Each number is 200 + 20 x the weight over its row's rms, rounded and kept within 0 to 999. Layers, rows and columns count from 0. The size before them is the row's rms in percent of the matrix's.

# layer 6 MLP gate, 576x224, rms 0.0611, rows 525-545, columns 0-111
098,212,249,200,171,221,169,176,192,201,202,203,180,223,181,197,172,169,169,175,211,204,220,212,179,175,163,184,210,218,220,221,196,209,201,205,181,180,200,249,214,191,222,185,227,202,188,193,176,201,207,200,199,207,190,199,242,229,196,223,188,207,184,222,171,214,184,159,165,227,200,186,231,200,192,207,180,237,220,206,163,216,213,216,194,179,181,169,218,176,207,166,209,220,232,200,242,243,205,191,191,180,199,186,194,214,187,180,203,170,168,181,165
100,202,174,170,206,210,212,238,200,164,224,189,212,208,209,245,204,170,223,225,213,205,186,210,200,222,217,228,200,225,194,144,178,185,208,191,223,183,223,184,163,216,220,222,222,201,217,182,187,206,188,209,238,222,233,199,199,176,184,196,198,215,175,213,243,203,174,185,190,227,196,164,184,180,171,140,207,220,182,241,185,175,204,238,209,243,189,203,217,205,231,211,215,223,170,215,181,200,211,226,195,206,188,225,197,178,190,182,226,219,201,189,190
108,209,210,172,195,210,201,235,190,226,205,175,157,203,189,177,221,232,197,165,183,186,229,173,223,167,189,206,217,210,224,193,181,192,213,203,174,164,189,195,206,231,196,210,194,188,178,225,174,202,196,194,215,186,198,190,176,217,172,209,209,259,225,226,197,185,211,203,187,195,236,219,214,206,182,182,221,204,219,212,168,205,192,210,212,196,174,232,172,198,191,197,203,221,224,187,185,166,195,243,194,169,204,193,200,203,171,203,235,171,204,222,166
103,168,205,247,190,228,193,178,207,229,223,183,198,202,203,184,220,222,186,211,192,214,187,214,212,237,162,167,226,211,174,175,164,170,191,189,229,161,185,230,181,161,189,185,175,206,211,233,215,184,206,170,197,214,210,196,228,224,220,179,236,165,203,199,211,197,183,195,198,166,200,206,217,210,215,172,173,186,184,207,207,230,208,208,217,181,164,201,174,194,206,192,207,182,175,201,183,186,180,183,167,222,177,194,200,210,239,181,165,228,196,168,185
101,144,164,222,183,194,188,217,154,234,188,219,200,175,200,211,243,222,168,177,212,189,198,224,215,183,171,191,171,213,199,209,176,179,244,164,225,191,227,212,203,177,190,199,184,209,196,190,177,218,182,141,205,218,183,178,197,198,235,175,240,178,186,196,209,192,193,198,190,183,187,212,214,207,226,165,186,181,162,195,170,208,215,223,205,188,190,240,179,186,204,206,177,192,195,172,192,213,184,224,176,159,191,189,191,165,187,213,203,221,206,201,195
105,196,184,212,198,232,189,207,221,189,197,164,217,175,230,222,164,198,201,222,179,224,199,200,206,190,219,216,194,179,191,207,193,219,181,205,230,206,225,184,209,198,206,191,212,209,215,225,203,182,216,175,202,208,210,196,207,205,191,206,220,196,220,202,242,208,177,170,206,203,198,195,232,198,197,178,201,193,184,201,163,230,176,179,190,200,174,210,206,191,168,164,233,176,194,167,219,214,163,220,198,214,228,156,225,235,198,215,231,224,202,224,202
100,202,197,172,194,187,200,217,226,196,181,219,187,211,248,194,187,189,188,215,201,193,172,206,212,235,201,194,240,184,215,237,187,183,202,182,217,200,188,141,216,182,248,191,221,200,214,203,169,179,187,215,227,226,201,236,199,170,186,211,194,183,200,198,166,207,192,230,194,160,210,146,231,214,185,213,189,200,230,213,189,230,210,236,202,209,220,218,219,186,178,192,198,190,160,204,206,211,178,184,205,190,213,202,181,198,185,219,186,197,231,178,197
097,180,188,219,182,177,247,215,203,192,193,179,198,196,195,184,191,182,215,201,196,196,218,177,145,205,202,216,239,219,213,201,176,185,144,209,201,197,202,175,211,189,196,196,200,200,185,188,223,199,193,203,200,194,186,196,214,222,227,196,191,169,224,210,245,237,176,204,259,202,245,167,185,200,191,192,220,210,189,172,176,214,220,178,195,212,242,173,160,204,187,222,218,213,217,194,202,195,172,227,213,201,172,192,206,194,218,140,195,199,177,193,198
100,180,214,194,184,169,190,167,213,224,168,178,180,219,218,224,177,190,229,236,181,229,196,174,229,195,205,215,197,224,208,224,174,171,231,232,225,215,161,201,195,217,211,210,184,199,177,219,172,195,232,194,214,225,178,211,207,175,221,224,161,226,203,198,222,192,182,209,203,215,222,207,203,196,189,206,199,172,200,233,212,220,222,239,219,176,170,218,192,187,159,211,208,215,221,221,232,251,230,213,188,226,228,231,227,163,204,195,204,216,184,211,253
100,199,205,197,210,172,216,197,189,229,188,183,164,225,202,226,196,226,212,204,200,218,186,213,179,180,196,206,205,172,207,205,186,182,246,202,195,207,175,171,194,237,209,186,236,216,220,227,152,208,200,202,193,215,227,176,216,218,172,175,200,170,193,203,194,213,200,218,198,186,251,216,233,187,209,189,225,211,219,219,207,195,207,210,189,192,182,219,209,187,208,205,203,218,219,235,203,192,168,201,226,205,163,177,202,200,204,196,195,174,199,203,187
101,214,177,198,198,174,163,225,176,217,205,196,196,219,198,248,192,215,191,216,205,191,202,235,233,187,198,201,191,172,226,211,169,195,209,212,190,220,214,188,183,204,203,182,194,202,217,215,192,262,186,175,179,240,241,213,194,204,212,200,164,205,224,202,210,221,182,193,200,204,217,200,201,188,225,191,192,222,219,206,184,200,219,181,181,214,185,191,165,197,220,182,169,201,187,222,178,200,199,168,207,208,217,184,201,163,185,221,234,242,210,185,173
102,212,207,223,187,167,194,236,221,218,212,201,174,218,193,199,201,233,186,190,185,206,253,203,254,200,227,205,232,188,194,214,229,189,171,185,217,189,160,178,198,216,193,200,180,203,236,211,186,194,218,186,219,192,230,195,189,211,185,188,197,204,224,190,210,222,194,188,163,200,204,218,213,193,169,175,207,231,170,209,194,198,228,173,227,200,235,194,199,209,248,201,174,201,213,245,233,191,200,210,190,197,221,186,201,188,195,178,203,210,216,205,196
091,171,231,178,206,189,202,204,224,171,202,233,173,212,213,207,169,215,186,220,198,184,205,183,256,184,182,214,223,218,221,225,182,185,219,210,172,209,187,184,177,201,171,164,222,176,205,228,189,214,204,224,201,178,196,200,227,204,200,210,201,217,182,179,188,183,204,180,199,204,169,213,221,228,172,175,176,186,173,195,187,246,242,207,210,206,213,190,187,189,216,208,188,222,205,208,209,198,169,219,190,219,177,195,204,216,215,177,168,192,199,184,175
101,180,168,206,182,196,165,212,191,219,219,190,209,213,230,202,190,163,203,196,181,183,220,194,233,203,193,194,207,206,210,196,202,188,184,218,205,199,193,187,179,185,198,177,226,185,172,176,213,235,190,211,195,201,205,212,226,205,187,195,176,199,210,233,236,208,174,182,219,212,189,173,174,217,214,158,194,187,177,208,213,226,219,195,211,205,219,232,171,215,174,188,183,222,200,224,167,211,224,203,181,218,219,184,176,193,184,173,242,208,186,211,200
097,159,207,194,181,205,181,229,185,228,214,222,182,170,208,193,197,187,184,162,179,197,175,204,170,190,182,178,223,201,196,200,203,207,229,206,176,206,193,175,209,183,190,201,202,201,217,191,189,236,211,217,207,207,191,178,183,225,185,246,189,229,178,201,187,207,163,184,206,203,182,175,198,171,231,188,194,200,192,186,185,194,185,210,210,188,194,191,204,200,211,146,208,209,165,179,207,183,192,192,173,179,183,188,185,207,210,203,187,234,149,189,209
098,189,198,220,242,201,198,192,213,170,191,239,175,225,241,200,206,164,196,185,215,198,179,193,195,210,204,231,185,212,258,181,218,191,218,202,190,184,197,216,163,148,266,211,231,161,210,233,181,172,163,176,194,203,226,206,188,205,203,205,189,185,170,181,217,218,212,218,238,193,246,193,208,234,176,178,154,182,220,195,230,199,189,230,196,209,195,216,169,184,222,173,196,198,179,204,146,228,185,236,206,181,217,217,196,221,163,214,201,195,226,210,227
101,191,173,219,182,205,194,206,201,196,208,192,207,220,208,195,228,192,201,165,197,212,185,181,211,219,200,196,193,207,203,156,211,207,242,217,218,163,178,170,190,199,191,179,192,193,207,216,192,195,201,212,188,191,196,166,209,227,196,187,225,203,192,217,197,215,184,200,197,189,228,168,212,186,207,254,217,216,213,218,196,222,236,239,197,199,180,213,185,220,158,198,157,213,214,195,176,220,209,198,164,186,185,228,170,183,143,164,219,207,171,191,219
106,185,198,232,195,182,239,168,215,178,201,201,166,245,234,189,202,239,215,169,208,200,197,207,231,214,190,187,177,210,174,197,177,239,190,228,181,192,217,215,172,179,203,203,254,226,180,216,190,222,220,200,215,186,234,194,184,203,169,195,197,199,219,181,212,211,169,189,219,232,195,210,198,193,203,186,186,174,171,205,154,236,229,223,227,222,209,194,202,192,214,221,214,221,221,189,187,198,160,192,178,179,201,174,181,206,186,176,223,180,195,216,198
100,231,168,170,232,192,180,164,193,235,215,206,200,155,220,195,197,183,181,194,217,198,194,192,201,218,179,206,175,216,191,176,192,214,188,193,182,157,158,186,190,206,163,180,190,191,181,174,214,181,237,193,190,178,181,161,181,190,173,202,166,212,214,239,199,197,185,236,216,208,168,194,153,175,240,220,224,194,209,221,206,184,180,193,207,174,180,237,193,225,192,207,196,210,216,201,195,228,222,211,188,208,172,175,225,212,181,188,206,209,213,160,200
093,217,178,234,186,206,193,176,204,225,181,190,221,170,199,197,169,217,191,182,216,216,176,171,217,202,176,181,193,193,180,189,216,195,177,215,204,188,193,169,175,202,201,154,212,235,200,206,182,210,199,214,183,202,225,205,199,164,200,204,208,167,240,234,230,183,190,195,217,171,214,200,217,211,203,190,166,222,173,215,201,225,198,216,149,204,184,212,175,227,203,209,196,237,250,215,206,188,197,233,199,182,224,181,246,190,222,223,210,173,190,218,225
098,242,210,179,205,227,174,223,215,197,226,204,204,208,166,184,219,147,185,217,220,209,226,182,214,200,227,187,177,195,227,195,161,244,227,190,218,210,189,188,226,198,232,178,232,230,182,187,229,192,205,210,236,231,190,185,175,191,217,149,196,208,164,197,185,211,222,224,196,202,202,194,197,191,172,176,232,193,187,178,211,212,244,194,211,223,206,217,223,227,238,201,162,191,182,205,196,198,177,194,206,197,218,199,196,195,169,212,199,235,192,203,188
# layer 6 MLP up, 576x224, rms 0.0612, rows 525-545, columns 0-111
099,211,197,238,182,226,182,183,195,214,202,216,227,206,180,167,164,207,201,216,228,193,225,189,191,215,163,219,182,186,246,185,213,199,224,201,209,200,191,216,187,228,169,174,171,176,227,187,216,186,228,206,186,180,230,188,218,219,227,202,202,185,165,191,200,192,204,192,203,206,183,238,144,176,169,193,231,159,205,242,202,216,170,192,232,246,183,190,206,190,227,182,220,214,170,180,203,188,180,192,204,226,180,219,203,217,235,195,177,194,214,247,200
098,187,225,212,194,164,213,211,219,225,238,167,173,205,231,215,203,159,195,178,222,180,205,170,211,219,216,214,177,190,191,184,197,162,183,182,206,195,164,209,213,188,180,188,177,208,212,211,217,213,154,198,223,193,233,180,211,208,163,163,179,198,177,187,223,226,181,211,186,226,184,208,186,165,169,186,222,233,180,215,201,182,195,162,188,194,212,221,195,216,176,229,211,195,185,202,221,169,157,171,173,214,214,191,180,162,205,212,189,190,172,184,160
104,231,190,224,223,200,210,184,240,215,189,172,164,236,204,160,221,212,214,175,167,232,244,193,194,154,221,200,216,186,203,176,176,216,166,223,226,197,220,182,205,193,204,206,201,196,179,246,196,184,204,204,223,205,206,214,250,200,200,233,195,184,207,195,213,185,235,165,183,239,201,176,228,198,223,203,202,230,190,166,218,168,210,205,202,212,192,217,208,180,202,157,223,239,206,195,225,183,240,190,160,202,234,187,195,195,208,227,229,179,210,207,197
101,188,174,208,151,201,175,190,203,175,226,213,215,213,203,199,208,206,191,188,222,208,228,206,201,212,178,212,167,222,174,187,186,210,200,173,211,223,244,199,222,182,197,193,200,222,223,174,233,210,215,209,238,181,222,184,231,178,156,210,198,189,200,221,184,183,190,205,210,196,158,186,189,192,218,208,219,211,171,208,157,203,216,202,200,196,174,217,211,200,225,209,247,180,202,189,217,193,226,222,191,186,193,219,194,204,195,209,198,187,168,169,177
098,185,184,198,169,200,213,196,174,159,198,220,208,244,163,244,245,198,219,212,200,211,227,201,194,205,194,169,161,195,219,216,156,245,196,188,173,172,209,184,175,229,180,219,196,181,197,168,213,224,208,174,210,239,188,187,206,198,220,190,203,201,194,202,205,182,199,183,169,206,196,210,191,236,169,197,164,203,188,195,204,191,206,192,189,229,200,194,183,190,164,182,201,213,169,190,215,175,231,199,202,210,236,182,199,157,188,220,194,197,215,169,165
109,201,211,209,219,176,199,219,213,170,207,197,161,190,226,190,194,186,193,174,211,200,180,194,164,224,175,202,193,188,218,193,202,172,229,186,218,202,211,223,191,187,255,200,189,188,206,195,204,180,186,234,198,216,203,217,196,203,191,216,210,223,213,224,194,179,217,221,216,207,165,211,139,228,199,202,191,196,220,192,184,223,198,208,200,183,241,185,214,209,179,214,226,206,188,217,185,247,210,161,208,174,188,170,178,229,197,199,171,223,200,211,197
099,226,209,183,205,179,192,196,206,182,198,164,187,214,187,209,193,179,170,169,215,195,176,159,196,184,189,182,220,266,177,169,216,218,201,198,220,229,180,192,182,196,194,256,206,207,192,215,240,171,202,198,212,217,212,239,193,168,187,205,175,208,189,211,177,204,182,178,205,229,216,192,213,174,222,214,239,170,251,204,183,205,159,179,203,186,206,206,230,192,226,178,198,208,206,199,216,212,206,215,188,220,214,211,191,260,226,198,204,207,203,223,192
097,214,199,201,247,216,171,189,181,190,178,214,246,206,230,230,175,210,195,195,213,211,188,183,182,229,177,204,176,227,166,219,226,164,183,199,201,200,184,229,209,206,169,210,201,194,205,209,188,160,215,190,198,216,201,226,196,185,199,191,203,160,197,198,203,166,218,202,197,206,199,233,177,209,225,191,200,205,204,218,205,196,232,194,195,219,209,220,195,219,199,228,177,217,208,236,180,179,215,177,188,170,196,226,173,229,198,227,238,197,205,233,188
095,199,223,185,192,196,190,204,217,213,226,207,213,194,197,188,204,178,215,215,173,187,227,200,237,207,202,210,211,199,215,174,166,205,188,191,167,176,178,218,192,209,217,228,192,243,195,185,180,241,208,203,186,171,180,211,216,247,204,187,188,220,150,191,227,215,182,163,171,224,192,212,207,203,210,172,171,178,224,209,194,222,242,181,192,190,207,215,181,215,194,191,216,218,188,185,201,198,175,202,178,178,177,220,180,227,204,248,190,207,200,181,234
100,229,172,230,189,187,202,239,197,215,187,209,168,201,194,236,204,208,193,203,160,173,185,257,215,169,209,196,204,166,183,192,184,195,206,191,199,184,237,190,243,195,181,184,209,219,199,229,196,193,179,172,196,201,202,190,203,209,215,213,204,191,175,172,180,182,209,223,197,195,202,202,208,208,159,184,189,218,202,212,144,219,211,206,221,164,191,201,185,168,179,203,213,190,165,197,235,184,204,187,206,205,177,208,197,217,241,196,206,233,209,195,221
101,207,193,201,210,187,206,191,188,158,218,173,209,194,210,197,182,203,214,178,208,175,181,178,217,189,190,218,171,197,218,190,175,168,190,183,204,207,198,213,208,180,233,231,195,197,208,206,179,221,201,204,200,229,211,174,216,213,230,205,171,221,203,221,239,174,222,195,228,224,239,195,219,220,193,174,194,202,217,214,187,217,170,235,188,200,167,156,208,214,195,232,209,184,211,209,213,206,201,170,207,199,175,226,214,186,215,194,223,204,179,167,184
100,201,215,201,211,201,194,214,168,194,154,182,224,220,220,199,215,187,180,179,186,182,207,196,204,186,188,199,206,226,234,226,176,225,212,205,180,207,165,199,180,199,227,195,211,206,189,212,213,229,231,194,196,216,165,237,164,198,203,203,178,195,175,189,171,178,220,182,190,227,204,170,192,190,212,185,218,172,210,170,194,201,179,228,182,193,221,234,201,211,217,194,193,173,210,219,194,192,209,232,179,250,212,223,205,212,197,159,192,175,193,213,223
093,214,225,201,212,221,191,198,169,199,166,202,163,216,178,203,170,175,203,158,211,221,199,207,195,214,164,169,174,188,176,178,232,228,177,182,204,195,234,221,187,198,193,212,188,174,205,221,177,202,208,190,209,222,196,194,199,198,196,173,223,179,224,196,225,180,230,186,246,214,179,181,214,221,174,205,184,188,204,217,171,258,191,180,228,222,202,199,195,221,215,199,180,185,189,201,189,205,180,205,209,216,196,211,182,177,204,179,168,183,242,221,212
096,215,213,244,215,207,229,192,205,188,234,208,195,186,227,190,192,202,221,200,212,204,181,221,157,196,225,222,240,236,187,195,172,182,160,206,190,195,172,213,200,192,209,214,225,194,205,186,180,248,196,209,192,181,205,211,243,230,230,156,189,192,188,220,204,208,198,191,195,182,194,241,246,170,163,247,216,219,217,210,190,191,207,199,196,207,192,186,200,213,185,190,212,170,172,204,170,207,196,216,177,211,209,174,230,207,190,214,219,205,211,225,204
098,217,187,173,161,202,189,204,202,210,192,154,207,222,201,156,191,181,175,217,222,252,180,212,187,192,211,235,172,201,218,223,210,194,183,177,214,191,239,194,226,214,248,218,145,209,199,197,197,168,211,215,198,215,193,182,155,198,205,230,219,206,218,192,196,185,231,194,158,203,234,229,187,236,165,173,196,231,213,225,230,184,207,177,214,184,193,198,186,163,197,203,194,167,204,183,217,220,221,213,194,217,231,235,190,178,189,167,220,233,214,231,190
098,200,215,190,213,185,189,184,185,218,194,205,222,170,207,195,213,208,187,209,191,229,206,225,201,205,183,193,199,200,187,202,183,177,216,194,191,192,162,178,176,182,219,216,210,223,237,202,222,187,173,203,200,188,186,213,183,187,174,201,195,220,187,229,202,194,225,231,205,226,231,218,209,197,217,168,166,214,191,153,206,188,163,234,209,202,191,193,237,191,209,178,203,240,239,164,167,185,186,187,181,193,200,237,205,193,183,183,198,237,227,219,244
107,232,194,233,208,221,209,222,197,161,240,173,178,205,229,197,193,204,197,175,192,212,176,217,225,208,235,184,195,179,181,203,228,210,217,219,194,209,210,191,231,193,211,201,190,210,193,154,183,184,211,197,202,212,239,180,195,201,193,198,214,182,194,206,227,189,192,217,182,190,149,183,226,205,223,184,218,173,181,189,216,212,220,209,221,197,216,220,215,189,209,180,165,205,181,176,190,199,208,182,193,211,171,198,182,228,196,202,183,216,147,189,214
107,232,209,190,193,183,165,198,195,206,204,205,206,220,172,176,184,165,179,199,224,146,206,159,198,172,183,191,207,225,190,193,237,236,199,163,204,161,206,169,163,219,166,199,187,169,169,193,205,203,173,197,166,190,180,203,200,191,225,187,194,182,207,194,213,202,210,200,198,188,220,167,235,198,150,180,233,188,204,184,199,220,237,184,195,201,200,201,208,219,210,192,194,224,168,222,190,186,168,208,163,204,180,204,196,185,184,214,184,232,245,184,207
104,222,206,199,188,213,226,201,188,175,180,209,225,181,239,220,163,183,197,205,242,170,187,182,205,199,181,203,179,213,217,196,188,191,169,181,215,189,181,160,211,228,199,210,224,174,198,174,233,208,198,208,206,199,228,166,203,209,176,185,198,169,202,209,233,228,208,191,199,203,226,180,170,219,213,209,187,179,174,194,211,216,191,210,156,237,240,229,199,186,196,205,188,224,232,180,188,198,179,220,195,183,186,208,194,194,194,223,227,196,194,198,215
096,202,216,213,206,203,203,190,205,200,176,217,184,184,216,199,218,183,222,167,173,218,191,258,232,187,201,218,202,109,219,180,221,204,204,223,186,185,203,170,181,179,195,206,218,193,178,202,206,205,209,215,186,204,232,197,158,180,201,200,224,171,185,219,168,157,181,216,188,204,208,206,203,178,184,208,167,230,178,190,221,199,223,220,207,189,218,174,182,205,198,172,186,204,227,191,196,179,187,212,207,210,182,224,191,223,233,186,163,196,182,238,215
100,197,204,167,184,176,169,167,202,181,202,193,204,189,210,201,188,173,221,215,204,187,188,139,215,209,201,238,206,207,189,231,225,225,194,254,197,188,197,175,203,201,200,214,180,180,203,184,211,192,198,221,217,180,201,189,184,201,187,199,199,192,206,176,238,192,178,197,210,174,178,212,182,193,211,226,227,200,218,199,204,213,211,196,213,200,183,191,197,236,209,234,201,192,175,227,195,200,232,200,187,193,229,214,209,183,201,194,171,173,210,178,203
# layer 6 MLP down (transposed), 576x224, rms 0.0613, rows 525-545, columns 0-111
100,196,231,216,229,181,181,196,234,209,223,189,209,190,237,211,206,190,219,244,188,181,219,189,199,205,199,217,187,180,184,185,213,192,216,202,193,180,214,180,204,215,196,187,184,207,197,189,181,192,209,218,227,175,152,210,185,200,199,184,164,205,200,207,185,255,233,237,209,208,184,182,199,216,207,221,216,166,212,212,181,219,178,184,215,235,210,203,180,199,238,186,221,160,186,219,212,165,193,173,194,201,196,205,234,188,178,211,198,230,221,193,170
099,194,182,211,197,226,193,229,221,173,207,169,218,203,226,227,230,167,206,163,196,177,205,206,217,163,193,167,179,231,235,200,206,225,191,223,197,198,211,181,193,170,212,204,190,204,174,210,172,243,188,193,200,170,185,217,180,215,199,189,176,175,203,234,211,206,170,190,218,196,200,213,200,223,195,217,200,225,225,184,200,185,240,165,213,227,248,238,190,216,233,201,192,199,213,215,200,177,233,191,180,196,181,224,186,188,209,212,164,206,186,194,221
103,148,189,246,185,195,174,179,198,195,201,186,226,160,210,169,174,205,206,218,226,192,227,208,233,223,184,185,182,221,189,172,174,195,195,219,188,165,189,191,218,209,197,209,209,186,176,201,229,209,192,194,185,213,211,159,231,224,208,192,214,165,182,219,195,190,192,216,177,169,199,186,228,234,226,222,225,211,189,227,204,201,195,223,204,182,191,195,205,189,190,197,226,249,216,218,201,196,192,201,194,212,207,219,203,224,176,196,193,182,166,189,223
101,189,247,228,260,163,209,200,237,220,188,194,202,176,166,208,169,201,194,171,188,165,187,178,192,197,201,194,172,171,193,187,204,172,211,223,235,180,203,206,218,218,226,207,212,222,191,219,215,184,178,184,162,194,195,203,194,191,212,198,198,184,197,199,175,215,189,168,191,173,191,175,189,191,219,182,192,223,193,201,204,211,188,197,242,185,206,215,202,203,212,226,228,179,198,181,162,203,204,221,210,230,205,197,222,187,151,203,187,216,199,159,179
101,209,229,177,224,187,221,187,208,196,184,198,223,208,206,197,179,223,191,189,209,154,199,179,239,201,210,185,159,200,187,191,209,191,203,206,236,225,255,212,222,177,217,180,169,233,213,210,191,184,199,182,204,193,231,182,189,201,183,191,192,197,199,217,183,206,236,210,227,213,199,168,226,191,148,234,209,208,170,234,200,156,170,181,218,198,206,205,204,222,184,209,215,204,191,185,162,208,190,182,207,209,228,204,209,207,161,186,181,190,185,207,182
107,198,220,209,196,179,209,193,164,228,200,225,181,223,204,183,224,220,190,197,168,216,193,171,200,202,212,172,231,165,222,205,164,198,192,187,200,197,237,209,180,190,170,209,182,200,198,162,195,167,196,155,188,220,201,221,210,235,211,215,188,237,226,222,187,207,195,188,209,191,201,229,214,205,208,167,204,168,195,172,201,184,226,223,194,188,231,183,169,205,218,153,197,186,176,196,184,196,224,204,209,194,213,201,191,181,167,183,232,211,175,210,182
102,182,233,226,185,225,219,168,171,234,174,194,201,165,208,186,208,200,205,176,194,220,172,204,220,181,184,205,193,176,217,186,224,189,202,193,178,258,205,193,205,190,187,227,217,204,202,206,213,186,217,197,206,193,179,185,208,212,168,190,221,195,176,200,235,172,201,213,156,199,197,178,221,192,224,163,207,171,211,208,198,190,193,205,210,180,173,190,220,199,187,216,201,208,197,226,211,184,209,212,206,186,189,215,190,196,217,215,206,174,227,194,190
096,213,199,200,153,216,182,226,224,189,202,232,224,211,215,190,194,216,176,192,205,189,197,211,206,207,225,181,167,195,204,180,207,180,227,193,225,170,223,227,217,198,189,203,186,182,217,187,195,214,242,194,227,202,178,184,188,186,200,202,214,230,156,188,203,176,211,218,155,228,207,180,194,238,202,222,199,200,228,187,216,234,206,165,165,192,206,204,221,185,225,220,193,197,192,232,211,169,185,190,191,196,206,194,202,191,204,204,174,203,208,202,226
095,212,214,226,171,214,220,207,248,178,197,178,215,204,200,205,193,211,149,190,207,210,223,203,184,228,241,202,164,205,192,185,187,194,179,205,173,195,176,208,206,202,175,200,185,207,208,166,200,199,198,203,196,227,192,191,197,191,192,133,213,203,177,221,226,198,176,166,188,208,216,199,221,203,188,210,194,156,193,203,196,165,192,204,236,201,205,204,213,143,191,250,202,201,198,232,207,226,201,165,192,196,188,168,214,180,176,183,178,205,201,223,188
099,202,210,177,229,208,228,209,176,195,213,234,217,233,199,176,187,229,215,200,220,185,177,186,252,215,224,155,174,210,210,183,186,207,216,229,154,227,210,197,188,186,212,213,191,230,195,185,247,212,166,183,209,185,182,211,182,206,180,185,209,179,203,195,236,194,192,197,174,199,242,183,170,184,204,195,234,198,217,169,207,191,199,218,161,222,193,203,201,164,231,182,165,194,194,195,169,187,181,204,213,176,191,191,219,164,195,198,216,195,201,208,218
102,199,193,159,200,171,253,192,222,231,189,174,223,213,201,220,169,218,220,220,220,197,222,239,201,190,163,236,196,185,221,188,204,220,189,196,214,185,194,227,211,196,229,201,211,192,251,205,235,214,210,209,191,219,196,198,213,182,193,200,167,198,219,199,215,211,193,180,219,218,232,161,209,184,191,178,163,212,184,242,187,187,216,212,185,202,190,200,216,177,225,174,217,254,189,168,232,204,194,204,211,212,178,244,221,222,217,217,175,194,201,211,221
100,174,207,219,201,194,218,160,181,224,219,228,213,170,211,216,217,199,209,185,186,198,208,225,178,189,200,223,217,214,173,189,206,190,203,210,202,168,201,175,217,187,212,175,189,209,235,197,202,176,187,206,190,218,223,208,180,226,186,190,209,231,222,185,183,169,196,179,245,207,186,204,170,204,223,171,172,229,182,206,222,230,208,197,193,193,197,221,217,195,187,190,243,185,190,154,194,225,177,181,209,165,192,172,233,181,214,206,210,214,204,195,223
095,222,188,209,232,185,178,214,197,201,205,170,210,222,185,187,179,183,216,200,216,205,212,212,184,220,204,175,223,170,178,196,235,198,176,189,206,206,199,218,209,208,207,186,200,203,212,179,208,225,174,209,215,241,221,206,188,174,212,187,182,233,216,207,197,179,187,178,191,205,233,172,234,178,185,230,204,233,196,196,198,179,151,177,191,185,215,202,216,194,177,216,196,192,222,184,223,191,208,198,201,200,173,196,211,194,192,223,210,218,168,183,194
099,215,245,202,201,186,213,160,211,239,209,216,187,179,214,195,192,225,201,185,230,187,183,173,205,184,192,199,199,170,205,199,215,178,251,200,211,227,175,202,198,196,171,193,214,203,248,205,185,204,189,246,249,191,178,208,192,198,200,177,209,176,221,197,216,199,228,162,171,203,202,195,210,227,186,198,203,167,209,216,202,219,181,201,178,195,183,193,208,203,226,204,186,182,232,189,204,207,215,178,211,211,229,173,211,199,196,206,211,180,175,180,204
099,225,203,205,214,181,212,172,201,169,195,175,210,189,166,207,194,206,196,216,194,188,208,201,202,198,164,229,188,227,191,133,213,189,207,192,201,185,189,220,190,211,166,210,216,181,208,210,229,224,206,202,202,199,199,216,220,189,185,173,201,165,229,194,183,226,177,169,198,216,197,192,188,186,222,163,222,184,209,185,243,204,216,216,197,214,205,198,194,211,175,221,195,221,224,222,182,189,181,207,194,175,234,175,197,188,221,190,195,210,180,224,216
098,165,198,222,171,226,180,240,214,246,229,213,201,191,191,185,204,205,211,248,167,244,220,237,208,165,228,183,234,203,221,170,188,229,193,181,195,197,208,175,196,246,194,197,193,187,184,158,239,197,181,205,185,207,189,215,180,188,199,185,199,222,188,187,259,208,221,184,234,183,159,186,167,203,188,197,217,179,203,185,174,206,166,201,219,176,191,195,177,211,214,210,181,229,180,199,197,178,190,189,206,233,215,200,198,201,191,184,170,201,224,191,202
104,221,243,225,198,200,180,209,212,236,197,174,214,193,209,203,204,227,161,213,210,162,232,203,230,182,201,197,212,220,181,217,188,190,202,201,226,211,216,229,218,189,158,181,193,203,177,187,194,189,218,235,205,185,195,209,170,203,168,237,202,183,142,211,197,230,206,237,210,195,201,204,212,174,199,214,207,198,216,179,185,177,199,227,203,224,187,195,220,206,198,195,181,213,187,213,200,172,222,175,218,215,190,184,213,197,210,221,231,205,181,227,202
103,180,202,206,190,219,181,198,211,212,194,171,207,226,215,213,203,204,198,192,197,196,200,226,165,205,178,188,236,196,195,210,189,225,166,221,208,194,189,190,168,205,185,216,184,211,176,216,214,196,225,179,242,214,193,207,168,196,207,171,184,191,216,194,207,219,192,189,175,204,200,190,227,175,225,202,224,202,216,198,178,196,192,150,175,211,195,202,240,199,197,239,200,212,194,193,230,177,219,203,230,220,208,220,182,217,231,181,208,181,171,224,200
102,223,183,189,222,199,216,225,188,200,194,224,177,164,167,210,213,226,207,193,181,227,245,224,208,195,220,194,241,200,191,192,203,174,205,197,211,221,214,205,225,237,181,213,180,224,190,194,174,168,238,211,205,242,191,236,198,188,224,207,217,201,198,190,203,199,197,226,184,198,192,188,210,193,215,191,176,200,187,170,189,202,211,170,202,180,190,174,194,197,185,215,214,200,236,218,176,229,223,183,177,233,166,195,188,219,208,210,168,223,184,193,189
097,220,202,232,246,161,225,190,185,218,215,194,190,233,185,217,189,184,188,166,186,186,190,187,216,217,201,175,229,221,171,226,184,186,173,164,188,228,221,224,218,179,233,217,213,213,188,205,202,192,226,203,202,209,202,205,196,227,201,212,181,226,195,195,225,182,203,202,181,197,219,204,192,151,228,220,179,178,198,209,211,203,174,204,194,179,222,184,175,200,218,224,220,178,196,199,168,200,195,213,186,200,185,180,192,192,203,204,202,190,204,202,170
098,209,232,214,204,215,222,203,186,221,222,201,157,185,200,186,230,187,189,216,192,232,197,230,196,191,178,243,197,185,181,202,202,208,208,208,210,185,186,209,201,189,225,207,205,184,194,210,190,236,169,237,168,224,207,230,155,184,182,209,221,181,203,208,168,202,218,191,214,183,183,219,190,194,185,194,178,205,230,185,216,177,214,182,219,185,148,185,172,177,187,219,208,186,203,189,216,171,162,222,173,187,221,180,232,209,246,189,170,186,202,185,224